Weights of a small transformer language model.
Training: 388M tokens, 2960 steps.
Each number is 128 + 24 x the weight over its row's rms, rounded and kept within 0 to 255. Layers, rows and columns count from 0. Numbers have three digits each. The size before them is the row's rms in percent of the matrix's.

# layer 2 attention query, 192x192, rms 0.0335, rows 60-83,155-179, columns 0-191
101:156166145142134151137121149147095089124120172130090131118129109153134151150132153143123128168125081108121141124143113161166115116148115116066135120107143098161120121125155166124126093127118119150130061129096139120123138157148114141123106103101102139141096139106115148112135141123123140072120110102102124132123083117117136140128126059163129146095091139138118147105105132127115156107164120118087099096087113189143142136122115129104091163172095086107083114125100147133066111143132108162157130084135129113115134150130152118118109119080131130139091118114085125136157126121100076098
106:052179142120139151139099129109110142143134151120125144104172128069162142139114122155168148156126133087140116127137121119116092104138167132128152133103106157094097132131139125103109156133153144162155104125149117172106100100108107115107123103115140104142148159114150114165085118120118119114122135115103149100121129158116146138124115123167112131140114104100118125110150111143129154101140079147174080076093145139145146088093138137111102114178090154144104111094105165128078151121149147118146139091146099094174125140107133112119107106112112124098095170184104133138116138134092106129
106:126148136130121147109114103107094130119146127180104139136069141131163118121148133135129138128084141124105147116126147144134089153107109149135112167108162176148126124134155101139120159147090108130096153102100155099111100184109171161183081105156137160149147115159121093131090118116117159121086150074095130134121105127101153138106091117073085123135185130093137158122146080130125082154133123117111129121142113126137104153143160129112121122087130118118136119128109104069143151100100081134116101123127123099123132106142121104145132118129090153112097100138141107132130145133180143102
087:125162121146138127102114154111126132130121101140150082092103117130128121125138150112139144140136093153151109153165078167113095089145122135112178118125123153100098119161096109183123092124161109108103136153097123136121129141140111114178101139114117127124112133129127138135103096132082087190140152095175147138168128119139126140110123145137167158121094127067151102169120093082109159122129107111149147118117195102113150139125101085120111100125095125106116149146140134115119139103094119141150124163146157123128138126149126114096138120086156159177136102119090116142125175091124140162
084:153101135123147171127145111095159109114099122137134105099084112087146132137103113109129128145182110136123092156156143139128066100101129127155172148184125174147122170177120113157147143134088105100094134145121132082126075150140133137145086094118175152134144134121117159150146126139134118177163105161127137114130116127135108184120119110112104112117127135126130124162127136135143164104139115122107123176113121179134124142091130099150059136108157135140148139120121116129125120119113133096135113155112104104147126168110127107115139138079133127139147105098081166151101157136180123130
085:148136098124137132137125113140127110144108099136133147166069096156115081152099135115154155098116122163106123131178116105118128104127125125156167114118146149090110153078150131124155109102109126140093137066089070138116077122134126150130120121100145150118119118119082114144119103157137107138135135140143135116151117142140137114128096142120130152077157150122126152139154113110112142115187158100130092117112142120117119151128097147159130123127151099102063148152113123126122175109123117160107146144139107109163086129138102121117146166115169099175190149109112125083179123141125176123
096:098114142112127113102139131155151109115169170138079140116160139102137165105111094143113107078141156139086093150113159101144098132098156105112126163140108152134097121183134105118145126147135139185177107127138130128114103108178119133119157113134129167127124145125127136159108141160132144120105093113070121129135103124122136112149129129102136122140122120123138143150099133139119084111108120103107109095139131167140113102118135165093116141114161133173133130119133208145111120120150122161088143093124140128117164134119141118086098146151078142120068100157154149165123094142096122077
103:174115110148139140120140174135140087109129142097129112146108096106112118169120150146115116105096143150133131142114124152077147126148134143111125114097150094116139129145115116127155114113153172148162127126154142159076135118162137124071193105136185159145107120116115133103136137149152143103156138111129153123149136083127069097115086159182113132131100175151153144089140146179070132138113150110102150127116099138105089130106138138115103143118165173139131116117135149160109139116099114118115101119094113111137116134117092111148110104135177095164150133151140102150125093129094153131
099:141125152094167152150115087113141134137129127098148150135147145075119155127142096109154130129141102131120085121119152092094131106127141103140106125137125125085118114094082168105101117106152139145120147149126141080113131128145116121090156103140131151107118132162124149152144112194150107169129148093120145113182174119156079105110143127129132128173145137165114110173127149102122079134160130132115139145101147145132158139139131133081078092126123080156130110127150200142155147114116138128127138168153113124115108124108154148109132153113078158106156115105109131116125087117132138069
116:144149114140096110115126137080130128087094144091098114150167149083163102126103119138128095134155156123150151131119127126113133161117116099121129158083136103134162137080125124159122101076144117107144121115147181096165107113056128123171144144115127133083141136166125148132140098102168140120146152126128102116156106110134144143132137155104117137103134105115152107124104127156127111151130100113169186094092102163139124165111112145115150103110083135149147150115103126179149141119110110096177119113118151118152096136128092077123128137140138182116121124138140139109136075169126160124
088:145115065088070137149181186146131086132130093095108123124146133130137144114161105133095132161105150102100124149110115177142105094113100129110140141110169131110121111154163115083139090101148150170138173119133083122125113149110128144112163171135155080140076156145135162096110157165111137102145129109129141148151157142099108149125151120130142147118128120097128135126136169108139151145133148118096165084098158132160154101126118142144110169145154117142139119127128084154116124079124114092161170145113136152138117088111130124118119107104173125143131116131141151126160100123132132120
116:080164105118125103103158137101100100142163113120101148150174133112176148124154119122131124158166146107118167066100128105121142138144116176101104134149157103111161154147120163118164126126138061147141053123133149125138108119143114125102128105096182090152170146165128158110147146156171148156159140148112095122125140131107106143133116124113162116133128127133115118088104196166100146157113144115111142142142109138128124134124159133094097136120119135136128137136127116138157145133153104152152144130119107147154094142116124138132124101146135129061158111148141132125135133145151144198
088:114102087137153160129134189154142115153149152084134177158090123141120144096144141121134074126106138129124123080102099134128169130131109197115122101132157142076079117146111142119142139118137141130147143147127113124127156138130169120132109136113145141111135133094118112155079108164108178160134138186105135156094155114101139112128120150139125144121088120110137171085119157131145103174091144118121080107162133147125126114125188108132128133146104141126106136142127150133161162181117118127110101141159084103168121152161142123132141123140115120146098162142106106130145150088123132164
102:131152095116147116098153112075091118126105117146116102120147100134123125122107105106135171102112129082157164157115073090122145061082147127116163074185146142133164111109105156116095120087139112141132105144140104146135169117127141098121115115123159112139190115134110144102139116136114144120143143146119135162095121112107128129104112169124109111124116131139106129138165133188137110072131117102138174181141121148137123102113102111138157127145152116113144124131162116084119136133103131072140121163126093112106084131143118125125129145136128089135148116144154103079142087151109157135
108:136113146134093145127130131077132111136120139140153175122119119159159142110133143107128109147131146151163159145141150154133156176088140157119117136163129152112143076142195140108130110136073153137135110084143133130107107136084129135150131159131127105170105124096104083112128117124114175094151136122127137115134125115141146141146121165100179146145061130067136176139159130097117105084069152086161123117149121101141131113151089098137154120120115133095110115100103138118100141128121120155151097144095119120104133097108113127138133131124097082144114157182135130124138137124160095108
097:148168112136124118123120171181113095147102141119138085145128126116139158109109139152065141164174118117115114137176134140142119091109100152097162102177122142141104103126096168123138093130147108140114116171108149145105121139141139117125136107118115110179122129121168147132151118114144154096172151158133102093135130120087145102105128111114120122103122173180164129131142123142123129159169071162069115126187124136100145121125088096142105119147130076127148111123154148096122158128148135157129114111128124120153121157120143138092162142116120116086144125105140100140134153176090120150
083:139106093155111108118116122129145100157149134118101179123115127134149141126138167116140148141158151120131132119164131145123147112148116157141145143129116147154085132100120134196113160112162099097097131146104099089130139072128137146122128112137124132075144130127099125140183101142135113135115163120131146139130162183118090150108176100149162125097141159138161151092133121088146189096128116157107158094120170145125157131109095134096144110186134140141158153108110134144131142128077152093105150145109127123124131169130137137136168125094124109103103076134137119128072103117153149093
108:131112107105094140109149130132130077083146127122113112101126134116129154087140118103143123173139103154099125100126138121067114103123090105067123138123156121127109188143140175095119098156127190112126133161112132122135184165140099136159132112160122093165118160129102094103137112144121118141127132145118107160107143157085175115126122106140123139126091116133130131088088092083134144140163192139142160136085129104109155130149146121096127117133091116127157138116121156124135145105124125143144123139130088128129064094139155150125157136112146130117134168099092162129120123138142122169
084:096161113104134100149128121104137135127127134133128121089143116125127178085107122124118158157105128098145136117081156138132086106144130118103102158157130143112058146123111115123138135127128098142150143139152126165126117132090075143154120124153131114138131153100187110170112149124144095186097121137128126102149138162133081152121122154149164115120110136117125109170147111127139108084086141160150130138160158088141152132182164108109114106165122118149148152127128114117145106161143087124104094129129108120124192152137136149088153147148144191141101121152116125156143156097077121109
095:141132121113124102110150110160127146138155159137124152106133084144187146121139134147134098121143125154121148104078135140104126117143144094096105081119114099138111119110118137092090139148102131132129134124140095123138104200101091064101114079099119125172120145098109126143097145134172125090117115153122071119104130153157133131151082119142106087155149162127069125103146100117151078113120170124122096093145145124134119151145130131114182124114072099100130091109136143121128105140126116159113146153118128131102114141121138117099145135168141118137147134134127106207119125140141143118
092:130131171125120132104187104110125158132135188152112079140123138089108088152146097107181119134121131144092081095159136088130126148095136110106120140142105134125124114120130134128158129134138126162141116089151112107114099138141177113119069080132126171161136150129053087136119129131098100126131109107097141118165134111170098094131091126150121144134181123131118140123104122134100153144145099124169128079143169159093138164113111142116074121099117147119162091144154137146154147145137118133106135143127109148136112157161108134109150167120130116103090101118148119129132107102110125112
088:112204151104132161126173092108098105143161147142114118121140109128149133146164171066102117082132173125059122131125121144155162115187131159127150125129139139114127149156107108152176139154128148112114125137127135148093160086124130134160109103110150182127133125142114094126138110114108182098148108120137127117092123134133127107133137050129136092157166120123157142102116108173134130144097107151119097097096124133165160155129117104137137146121134104125110122135127134091159118131124119135164091143146131132144142133150137122160187118126087100135093121116119136123127139139083133145
102:113108138149128121111115132122112106134115150144117176143151129124145098115166136139134078133138135138129127103096135101152135144126148102158103147116123098097157099137125142160130151088116114164108109161151195121136179145091139135048129124148152111074176147092143096098103156135104129108110138148137102134099155133131131108172127133140125128134110097126101193094119106116117179088152105126149086120145138131183123149158106149109150091148128119110136152128133134101119126146108092132126104152121077146143117120142132084106149150187138158107128133141129140112091126158078144117
097:119173180121104116142160108145131111150114096114153170126195100096138095138117094123142111140102146126132180104125091094095145170101169100133127129166094112113150084087118128100156113131106120153142140120118160099126131118112093167130156154172101117144137134102127152119101116116142132145142128153141104101155152105182135135123116147134103141139115084140112129112155177153109130162108139123093063132154114169150130094157149130108159098142105112173154195091113157099154140112133106121146110155134119099164116127122131108135149161123106143142119124136143106122128105115130156148
116:105122134160147124139132099134146145138169081133110142113114114147121179163119128129132104131184108146095160137145146160155127080087118164095145103148149087137130103146085116103171102119135136143143135131168108142132133095120133139063078110133143160105130099149134091125163145162120139121119115120132140122107138095147138132106135128216122146152108164112116105136112131189127127067103160129153085110139150131119147128124125136156102146134155133090148151143138097156131111131173149122157174132077139125151136108141105127158132109118156118136173121103152146118149137133151149162
105:147148172136111145150137135082107128160112160156120099142153175115150090157147127121102102124084142122132159169125137158097086073148135117161101117145127119129109152115152135118128141136131139109160111144113116117128132095124123142120123135127109131155094148157134124099128128155110120151132103117129114126127122070094108109127121158129144135171136092123120159069132205080148151139126139152130135107117145113183144124131091140117157100097193162109101134177139134128100109137153127134126144095137136122134083139130159107082130156163087113135121128155102159108109123100116097059
102:145168164083117094080140122161133125118077161112126136099152131125121097083095105119148126100147140108142132094110104125082139171145143149118116111140132142122099119095111106094122146117108099142141130143131130171112124129133121164115125129194136162130156123113168176134121163148128135123153147121094122128179115125129116094131103117146142152143122127181117120137124112130136087139104177128123120131100127178139137105142138152081169110120143119162144152145174156133144141132095124105163109131161117125156180082137115179077118120152068118109128098137107153136145112122078141119
095:102108138187118116136143100119180125145168153146099096140137122180101105111113103150139149092095131156097143089123126124149074120147104132134148187145152089139110138153133131172141161146099177125143164071100153122136123167129134159127138067109143164134107148141107121105127133132111122129138145102142101125146153164169192135148136108070130107118152120144119113157131084111135118118111136122120122137117108159120121169133133132060118111115139145132109122116072146140143125119092134161142150134085155135137120119111107121110142144162109175118151133119090128149132126152126150160
099:148153125117174114114146112117148153100123105168167115125135112136125138146127117159122161147089128171147113168152144146090078117119105141106172111110142152137145158153114131174097116124142094152122151133154113142072092149135116141166127117107123139116112099127111185135086103122114135136154120084179143115182135151146100166106125118129140082128096128134150107168094137092166107127111134145129161156134156111123142139135147076157136107135118106133115152169080156119104145103116122096140090153147143167115141127155095091100127137098155146162119143146069110156106132106130123122
100:117092097114087143133171153140122141127088138133093114123136101102144118098099137161136120134194099103141106173173138101093111091116105157160147109154190173132090136132128097119104159135081103121134136147163103108133107155085139144161150113130151159101145116149163143118136132138110126128138101090111147132115138101111095158152136135107105080107117158158140101175111121114159125090147094176140130095127153142130139144085143123124105157114156102132100136095071101108123160134139125116153134111103117152137101151157121144146123093104157128147157104113158110111120151135146105110
092:117118088132121129111101116136099072155107128144120087133118100108113111149107164141110117126134136142115155145167116099073148130110126142160161122079116130091138095128145129131154103108149161135104136083085126068139161145128192176137100094076130146143110106165081111133146118131105153150123141130083122126132139147121157114116111099131097112076159139143151124072151162136083135134179136139136144089109125137119116149152133147142140128149102159145130116148099130134140175134101103131151145151105142132106074120127072107136130083115132094104133162142125123120144138125117158135
090:156118101125123115120096115199146087154180134138118149117136136100127169145106150136094129113128144152126147142108145130136116174126136103149105159125166118123087134109138085107099117132121111157149098123161147153102131119119093162084125084124138101109151156139127142099113161088140150131106069173122096136093126140115126091159122126132146104096113101130128166148089116122126125127146108137115122106139144126083109138143133141113154135128071139181087119096149128140131163106126122169114125083109127147103136114152121134158133122125108180108077132133082107167077116122114111078
102:092124144107116128124108104100150119123141151153107106123115119120146160136131120143149091082153110145130100136137075126132166119094105162132147079107130095089136125120174144165105109152137139137115149157127122113134136141172156114128171090152133142098136138140127155101155124171106109132108143116147119096124140085124149121128060150141111145150118126158085175143109116156110135153144100091159124159119090134113110161144110138122197153112093094099127115146124177136122091169072143164133110116143143151124109175152126142130132118121088169170157151106126122116144122144137159172
092:122157149096143131150118094168125154153144152131127139163161113074112087127166126170153172135133111121079082137161146124114109108136176095132108148173082119111114146125096139121150156143122119153117069105145085118115171150117134128100118116113112138162140147157092117129106120122126081155160177121124126142143124128167140173169144164153123105135106147107117112132161136100106146084072118142167125150167133103123152152114121106174066129162110096104127131162112131132156141111153128129119146101122127131101114139148135138097106085120127142130122098138118131123148133096121113167
107:149092141107122082125117098146149159130136138079081114126146099128127131139106119163096103140145125121153143155154114128101116152123136124189103158150053111125122149105098107106102083130099124113119117111093140144112187100092109124167091133134113122080151130137128136109132120132179143157087136160121117098156149133151136094122103133086114135115129108123098129118105159164132143141072154133118155114084090128162157182100134162111158119139129148126127157146132134145088107113145091129166121158162142126123112122159168139125145119180109116143112155155102134115130103099148104127
086:142129128125121126128148156119114065132166119119125117132172141118124131124154105155163127160139104113163153115120125167148116101095132124107112126073118148121144109168129107155121070119129111130118156123142133113184121112136138111150141163128117070141129154150135148131154153151157147147118152093132142119103124137113103165063163101142176129119153105094082163127095164095087154160144162127114176137074155133154133144144166154172118174141128124146134164128130123140106142113142131081132138108118167112147150138144127129172163108155158130116135095120146159104134132088165142114
106:142130090132123093129175108108093129162162134116098121158096164098135163124107123098158130131114139116101137102099137093153132156121100140129130118122141124148130148148111168078128137126155117147133109069109139116116154107123155141081152116181145119144144158126136145126140130182145162126193142099103096079131156101125099136130088124118135103098104127108150105091144139137140162149113110089134137100117120151129219095184141122117082142113126133100156101144116109143146148155172127116157113131154147159118137116095088121114136129142098123103098129110110118107149126165127144159
104:161133130134132173145176151140121100107094155100186131149100135090104131124167133092120161120094105114125126114149115153146163134177122138096133081139153131115135137187136157132154119138116108124086147101144139143175153135112113074110120129108132171161140118137102140142102151134097138129120112169144087142128130113121145150136120154172116134153113117142171121126149083130113141167106090113158152150162141099118176147113137081121175134159130130101077115142157130097112142173109145135110121153117136130132072148114129154150116147108131120167150111100151078140087130118139117103
098:138202130088163131114126156102074121122089113151112133140116109144126129122149118115129098128117117130158138133175129097135157104127161113134168088130123100120135158112154098109133132091137110142127134112102127121106097124159138105131153104096138127134148113141123107160135117135150131120124163117141140144172116106142197168131117131113114122114158112131100172126142123169121107177141143111124167176164108136145148137090112149166109175071124129103146163128125093088092143111137108104148116148133097099097118136070102130146122172149140122148143130117099130119152130171185181156
100:154105164144107137122108080084122105139114127158115139153132094131165135118134177188119134144112152088141135128129096090122109174128097109137138132120136141095179109153129127132145156134100121113145144099139122135098068147081123130152142141105136170120110182161155086100134086093147088136116098120126139139129136149111119113162166115167139127163144136083137168130123119125136148106088162086118136114138110157098150138132090119114120150095096165114161098117132113135185128125127107140121097161081103120150105093110149089109158136158123131139082135108152143152127106121123147139
092:114109121125119126131107139119121119108163139100138141103127135085138170096091156086155056172159151121159104085108108087129156152087154133118121069123145137115125106140120154096130115124152109124118106157133140130109156100130154125084154107105134103129117156119143158121100120137130104176161153157133135147130104099115115157104128179125137115136142137097115097132150156141078095136115135078149171109124102125172121101164143163133130131132179102121153129103170124103137135094086139161151136121139113125148109142093126129103170126149123192118098140123095121121078133160130121111
091:154135115169061149150095120103136132156167143116130154161130102112149110095127143138117102124129130143122083125153143156133160143170107133127125123144173122154096115148089132186100139108117104120129147110122142119155121105135138180142134119137148134076110151145130127064156119146136168114124148137140120108129151175093108127128166142095154145129166141125155156131167130119133174107193124118108125144127153146147149118115107114087100131179160122166153096152121112127119104117104145097108152157140139125152179167135125120136147150090106102119107073112103128142101092109162152147
104:148168113122087115115126121141107131135148118155143134159076159138090149138122110176103059132151159134136153130172111140089052136132109136095105117144159126122129128108158095097132142138102089109097148134081128129120154135136115120116131143125132138113137148143148117115146196142168106178083111162137143133104151135130179127088101088139110115089136098148157136119110115121121157124123135158138121160120135159115154050121151149145152107108143091118138108147124101130126114134122103134111106133180077130123150090105108129092134107111123115087111111123142134166139131144158142117
087:127110126141154138100118117121141103144148144119118103110123139140120144074131134138121127126098101118134155125096182118107111122153150153123087143142140171169155150130092133151148138138085116118166125142145149154152140139110099115165105147181130131134118122107160135149109148150125126144080130124086123097170114160153106154097130130140139151104146127135122140142159128081123141117122152139159158107100115092162172073191115130145087150165135112136140142094096123086145115153179123119110125117113088113087175157095138122102140125120131182129131133158107137178150156088129067110
102:128125152087119104138129133124170125119115138123131143093173106124124127120117091121109092125148132116130177117127141181133098123152100119120127133143097103088142124108114135101119132125133138169132119067151145139138143158082081108121090105128111117137164171135114131165122132109139163123129095193084108154088071135165121121152118130115144089109056088105110117122134134141162110126147126125190152165145099135125126106135163164103169109121096143126107125120143143122101128171147130163119133082115124117123119177113103159148087142166126125144147112173135093145158109129118128121
085:144131153150138156119114132134128166100167152123105118156133088095100072152116120133127151120117111137140110103145112116113177133114101114104141091109140127133166134099114148127118095119148149111128076143140104108130117131112123139154091113078096157155176134129102146114110094116117095113130162109135113126164105149149147081105095123186136187116168115140123147115101092137091143074125104098144158100117117150124140138143092137098119091082092135092122125093165143144138145144162142146112135132111161106146151152175104146147131081132121106125112129130100116114090131109077162083
100:125129091109118106147135140133157073092138123134158141161134083061125116158087127171108098125191150147091154127117130123111160162157127152113086149145130132123097165147097094139143139158117137140106132134099140099119120105150123137137125101140151191167157147176144116174103153140114169143167128153145116080107166121089174094135089079102166095129125108084128130110128145148119168142123129139142141089108114156121122133077131136122105115146126120113114156111143127136154144115135136152157104129116128116098148130134154154153118145121126104162117129168109167110127130131108121095
098:133121090162120106142144121119111157109092163145155116131121151132178128152139144146167103134148170131131129128094130108121151142132133128141137115069129108140128138082122189129083151129093130115153071110150186104117132132143111114131099091125130104141137138113132130080139107127145118126141148114142101117079117126119107116130117107139158129126150125142112156137103137097070121115113160144211076123164128070086138122181135107166149097160079088139097124120093126125126138124145136157096104120104117153135149125161147092130105156132138117136162144163142083122127137113140109145
096:150137104087099119123106177135124153163120156092112113127171128107120129122120107130136115136119120108160110088165114094128114140078101085115104089110141124100122089114108143132124115153069112130148123148119158174128145137129084131091126144129086173154126109129100166120149120134113129125103109141087141142167164101107155111128139121166137123116127122152130204129136194124114127153119159165122118099165106102125117107160204127123161128148113124151139167124086184101151153141161106145118118124122121158134119105116129116141098143136131096130152113109134086125151133096089116112
# layer 2 attention key, 96x192, rms 0.0336, rows 59-82, columns 0-191
101:166137122110134124132128157133097147142125092131135108112088140130133143139131108161120161154116108142143124143158139135091117071140114066103166098097124115151139110138056108109136115112176112099078110118137105169109141103153080104163104138140141143122101139127095086135123119124110095129115136097115144158157148119118140108153109116148132118081101149123148054139134112152112140118151163085133125064109101121143151134094118114172159142170172148106140118106145097148120144136130144107147161123102127148152129142144124182156143114130157088124130133106126154087132100144113147090
087:159112135095137134121166119139108131160162132141127147118149193080148125172169118099118143154143152115112176129120110155164120126105150179135140122119107168169129091104116123110121114110114177121131101142158113103175125133137149114133147136150122097157149127122104154139155126115184151098122146130084135101130103140080062130102149122164118138147146095110151144115127154088134128147074078131094142101156141124173138126158140144146134145169120139162123143089129113120113116140136135128151089073141135131128148108107127133154165162123106128136103106153111106099148131126115129069
095:103157108081144111126131100124150138126121143125147096144159134076143163088134131060093103146100119137120148114123129157115126137151124124126110140160099142104096109145132120122095112126122155123153085141165107145108118090151132138121152102199162155119119128151134104156132150137115150085138099146113113097137080136103099072129123124116132137106149101096114113138105107113139113133112136125138126106145132123121178132134130122101091099107131146118077121111161129121148118153133096125090149110123070147112184107150123107115162159122106107134116108189138127157194137130100126061
098:120129148147107125131128126127168116147139123124104102186138136139143099133097156107100162096119146133107132107107151135089102136149114135171176177113169114148096127145159116181080120139110137150132117074131094111122121166117120130146128092146152173123147159139148138135143138086142132112124109149156104086120116148143145156162056146082094112145119093116142106150113127136145154132124134135087106127130137130117106129136156132116087128084136124071134136163053108124131089110128136111155085117088125163079095163129103136141116159156093101126115114134112124147111109148124119129
100:138106122121147132119143143116147097131099104145143114121126151145124135127140147149124181140110132162134138195155120108111142148137133161120160117146140143136127127132130117147133119090170145096138158134135097146131097128153110129150136135131175136078122112106102163139141097175113127161158149115167141139163130170202099150121121165135105128138122111142179085182151143131119125108127139136126139156125126126113137118079141075172102106169156166115107141160103108128127149123090164098158114149153154147099153193159093155095145094085134123158144099130103101123117141105153108150
102:128099108087169133135112123097129132124086106148122131145141133150144139122129133161100172121129155141183140128143102108071145126119106129154124105138110208124132106125119098171140131129149101134114159120154113115135068152134128188129137138119109144104160099152123155089129112122119143170122132160190107133154170183141126152125088154064129137096143142134135109169168134114119126140169108111112136132130148174111117113116100137075138117148108142145158145113101087118123118134134105102114093112135176134134113176124095154093138133121135103139127088112139115152095129155141132130
092:085160133120125135092142124093088124145101117162124126135098137102116147149148123119148146110161128137130099140174081132112152115125106113107172054156145081125110123151136103169143126071178127126123160154098105096109118161121149130118092098122134147136151107136080162103118065139110135169141132101145155113139152117137115109097123120121106110078154133092156127090126149133105141152134136119092118135113128153134128121109114144145109144132143120111118152140103098112139172096089117120185101181150111121158087141156108127125148097091120118079113110133128114083151114132105150133
103:147143192122148153125128099164139143127156123082138144136182127127140102143138120133115144130090129130099146109082134134143116140135163098166114169120122147142099157119140154110121148159178110113162125116114160150150143115151112108076135121158144123106127157141150138089128178092138122085118105152129071111099120130097128092150072125119157144140129114159149174125091134088159143146106124179158107136122156144113099154154117131098118093095127125138139110114125139139131088140130091150093123123122143121108161152114083112168126092140116149093102119120097131175111152124116070134
089:106141116099102147077068121107129119114107144140136109125087157145117104124126125115093159087144132141110074146115134130150155084137132103091107146150136123097127127118119151134144088144144156089088145115127134108148156087145153092128110106112095119161141131114129146140123121120055106124118135138119127105115117123142202113102150116143172168130104137161155144150122104096132088118109105056176154142119128142132123135127093112139101124155089150132128144196144170132127112079104139123166124143139120108149127125141125092144101108115157092161115182104145138126148132119117133122
104:149141160094133139163129124113136117148112146158079161137116104121140144132149136091146115108150096131119154134122124101092162125127164143149114137153096156145165131160077113097117148132147081117154099106115121074137100168147156137130119114157162100119150112136130124193125110098121137098125188135100129105144103133149114141111129161156110158098133125099167125126110120158113113128105079165126091079120129100167173121141129081154106129128114136132133140119130143134126145104127100156132149127155070105115111139182121160103171127128144129130096136146116155092088145121077076130
097:156095121116103095110123101146147142143161131147078152122153142090158099122167108193115160130188122134153108142161118135132106136130107115100087134128112111136131135191104125118109161138092118121121141117159133153136145137155141085126110124162097170091186130175105119154155139090132103119164117132123123104120159149132135137125129147112094152097105138135129129151112142156108146164156169133135142178154125143116108113130177135101158115129132105109132156129154115113100119134146120148142103100140126152119102088154142138129144150170137165080141112191166122080130112108166147109
093:106132130110121127146144155138118123106130110080113125118111162135078120106148108124105112103113131125136121095154102165163181090091120122156151115052133110110135144126162090124135082125130140128105153149107102123120141125124177162121120182168119096123101128130115157147160116132128150097110160101131171126123146123113126159090142142116133141139140137102131152073119177102073173147170146116099112105109126125153133125112148135161122147132147116136135137153089101162101127126100138085086131125148148101177146138153118153151116166118100137090096085132123129088089094114146133100
102:106109117136143086127128139132122146151166149119106123134133155099141132069129112133109146128056167113123123088119096113123079102112107188123127120089107139165107142177141127089122125178131085158151155108132134184123137091139142140113114089108130109142119151129102081108130160123110135110160165118154100099121150124126186140114112159096125130110134145086133091130115157153139114152159107140131115091123140108151148137140129131190141124132134121104106143150075111102142163114128095123149182131143106128102102113120110163110139166125125125090103115083149126123131145157132166112
092:135154121136138109130113188165111119144139169164164113062104145091144150130142162095123133159141116162091141125152134110106146097169126161151090108178127132105100084128139119110177101116126141123131158112130103152146133129148126111098113123128125112150141125134128132189114107096112125148148078181128127126148137102139152098105141161159170150135140069157151159131137131122102135142157154102181111140164150131113113106125142130132164180157154116108109107119123170107149162157113118138135091168132135136167126159136120122102139082131130180143120153120118110150130151132116141153
103:161091115100142105085116172100121128137104100156115124118128171102121149090146136181114125169150120121127145132130110117093149172111112157143125081145102111125158104115156095120167130109169143107126154079104127109127145113141171114132108149137122114153092106133070159115121087137147124157161153100121133105141082103140157131088136148125133090110168111076122091089147125162161118169150122135128174163116105086164156124141136112121124121142129138091116146160133109086118184134121145120157134137122131143103104082088136138123112160123163135154152115149116158116123107114136134128
107:100110126191114088112142128118135130120137128166143113160141127107160139128091157136148130096119129123089119130108130123133099142146082173122109119161121133133105161085141155142106133136117129120119128102158145167125077082129111130121141126140146135159138152124162142121137102171162104094108104173151156138118154143094126099140124137129107092144116153158119136123148065152136122114108205142136139155118130098086128149132119119124133136124169114076130083131152084141170079126127094140140131169064090135109147142138134099094092137127142163063134118141138108119121156128111126107
096:152144179128090104159120126132097095154141114114150094125138139147118197138120116109133142159176115123113094104108095073121105136137120123107129135118101111103116119129135149095148143135099063111149104113147124130134132140153109136123160143128132092178169089137161097153130090118168095146133130153137160109121138121127100083133130162115140158096108136078104088118126121122153118098111122109137156131132139115116173113157143136102115123142116116160140154166140138085138137161123096112139135127135134089154078210127152139121128082149137154130131173102146135148126148147164162156
097:132094120100095135181120119147156125136150109110089120162113160111152169122107159133123143117153160161145089110154086134098151092119117128141180109105170180142100112112140115180130147133121157111137128136110138133095116099172103183179086105131143138111132142124100149157118126129134116145132131146124164099129159176071136122123119104089134139117185141131150139138135136115099172104132111086097126136117168155145119140086129123092088099142141092127125133119104122164176146142110152132121129151125123144138115176142094128136148120099090140095135102136115110137077125125162126130
094:102087163078129062147108093148091127135159116101148094151079143139103128105147150098116121123135145094121132095112128138113117103123126120126142148155153101166085054130173102124096137154139128134147141117136103093100111129126130093139120100126124106166137107074111153160121138096130130091106114162096130110100133145124137110122119114133146126117105144111141104157095084142115073133155158149121098159122156146149127103144126169096143143120169110142085094140130134139118102113115143114134135125125149138140122104071148135173128084086117138135121106108111175169163148136159147132
098:147116120109113112146128117128146123136130176101163106086185109113153176074107128156136126154150106133171141130105147142093155132155154110113109124148127153156110142135143142108111147160091144110134118152165151131144135141113108126125161124151125131124107107068151120167111119109144158108114126163081085119148126148130117156164143110129157136148123112149101124176148071111132120126111142134164109155161087107124153138167149108106131116140155140146169142106130155120138115166120132109050133123136109109127175139093130105114140155166123139153131117120162122203126179137112108091
111:116134142105104114143179114128143131124126170157120120100156099125182117107111147142167088158126103104106157125094179113109119139160137116095064156191136114105134114148118112091145165143102124123115122081187132141125157116105108122118125143150097123114119130103145120143131139125128166105111140130122123116144124146135142094183140111124167086114096111100075124121118104120169120137134161165175147132157094086107123119155126129072160113077123163080148127100168114138110151162148117151134114160112119118106124112144146095128125159162126120128141160166118117150143138123126151110
109:139182138122100187118149150118156173117135162121124146119143159079130113160141116135159117141102089157130091132145126149109174095128124131116133119148127156128098117138116119133128107107169153098141128124150124075110108129155113166110100094111139147119158147179089156134079125155120110131127148122136137110169165129157157136101134082133169179138138120132134177135109109107091149121136112106148123109098159144157176109141132142112105084120146154095135163111147168132142158123123098141145143136121123126146102122196109124103149126085113117112092105170104124125127129079086137111
100:126128170126118148151124132145143112100094188141122154124110145107124089122101105119125124134125124146107105097146146109095112122144119165132129131149129106148107171165062119175122141109111125170136120115126136134132139137159148142126144069138139168139109133167100119171140149095104122119142138069121123059151166170121129109132082092095141157139129125110125091112122157135167092153118128172148129080137108156171135148104146119112122116138111131118091150153132135172122133138120081117151099126081109142154134170180139137106148143134106161111100112141149121143087117149099164145
109:110143134126110105112169130136145087114106138127151155086131110091149156149131147130143149136105142086099111120101130154165125136169143172120141146173130146108120147112094175123114172128094104136120127101158192162145123153122127137128133120101134127124091142145156127108130124131139156052143095119119107079120106168092118138131135155144130151098138155090108157097137148081158145094109077131157130066109080095127104131156102142113140115131094181112097141099140145153135163161106137154108110154104131146117112118132144106141114143119140144124152118153121073107134128111128088150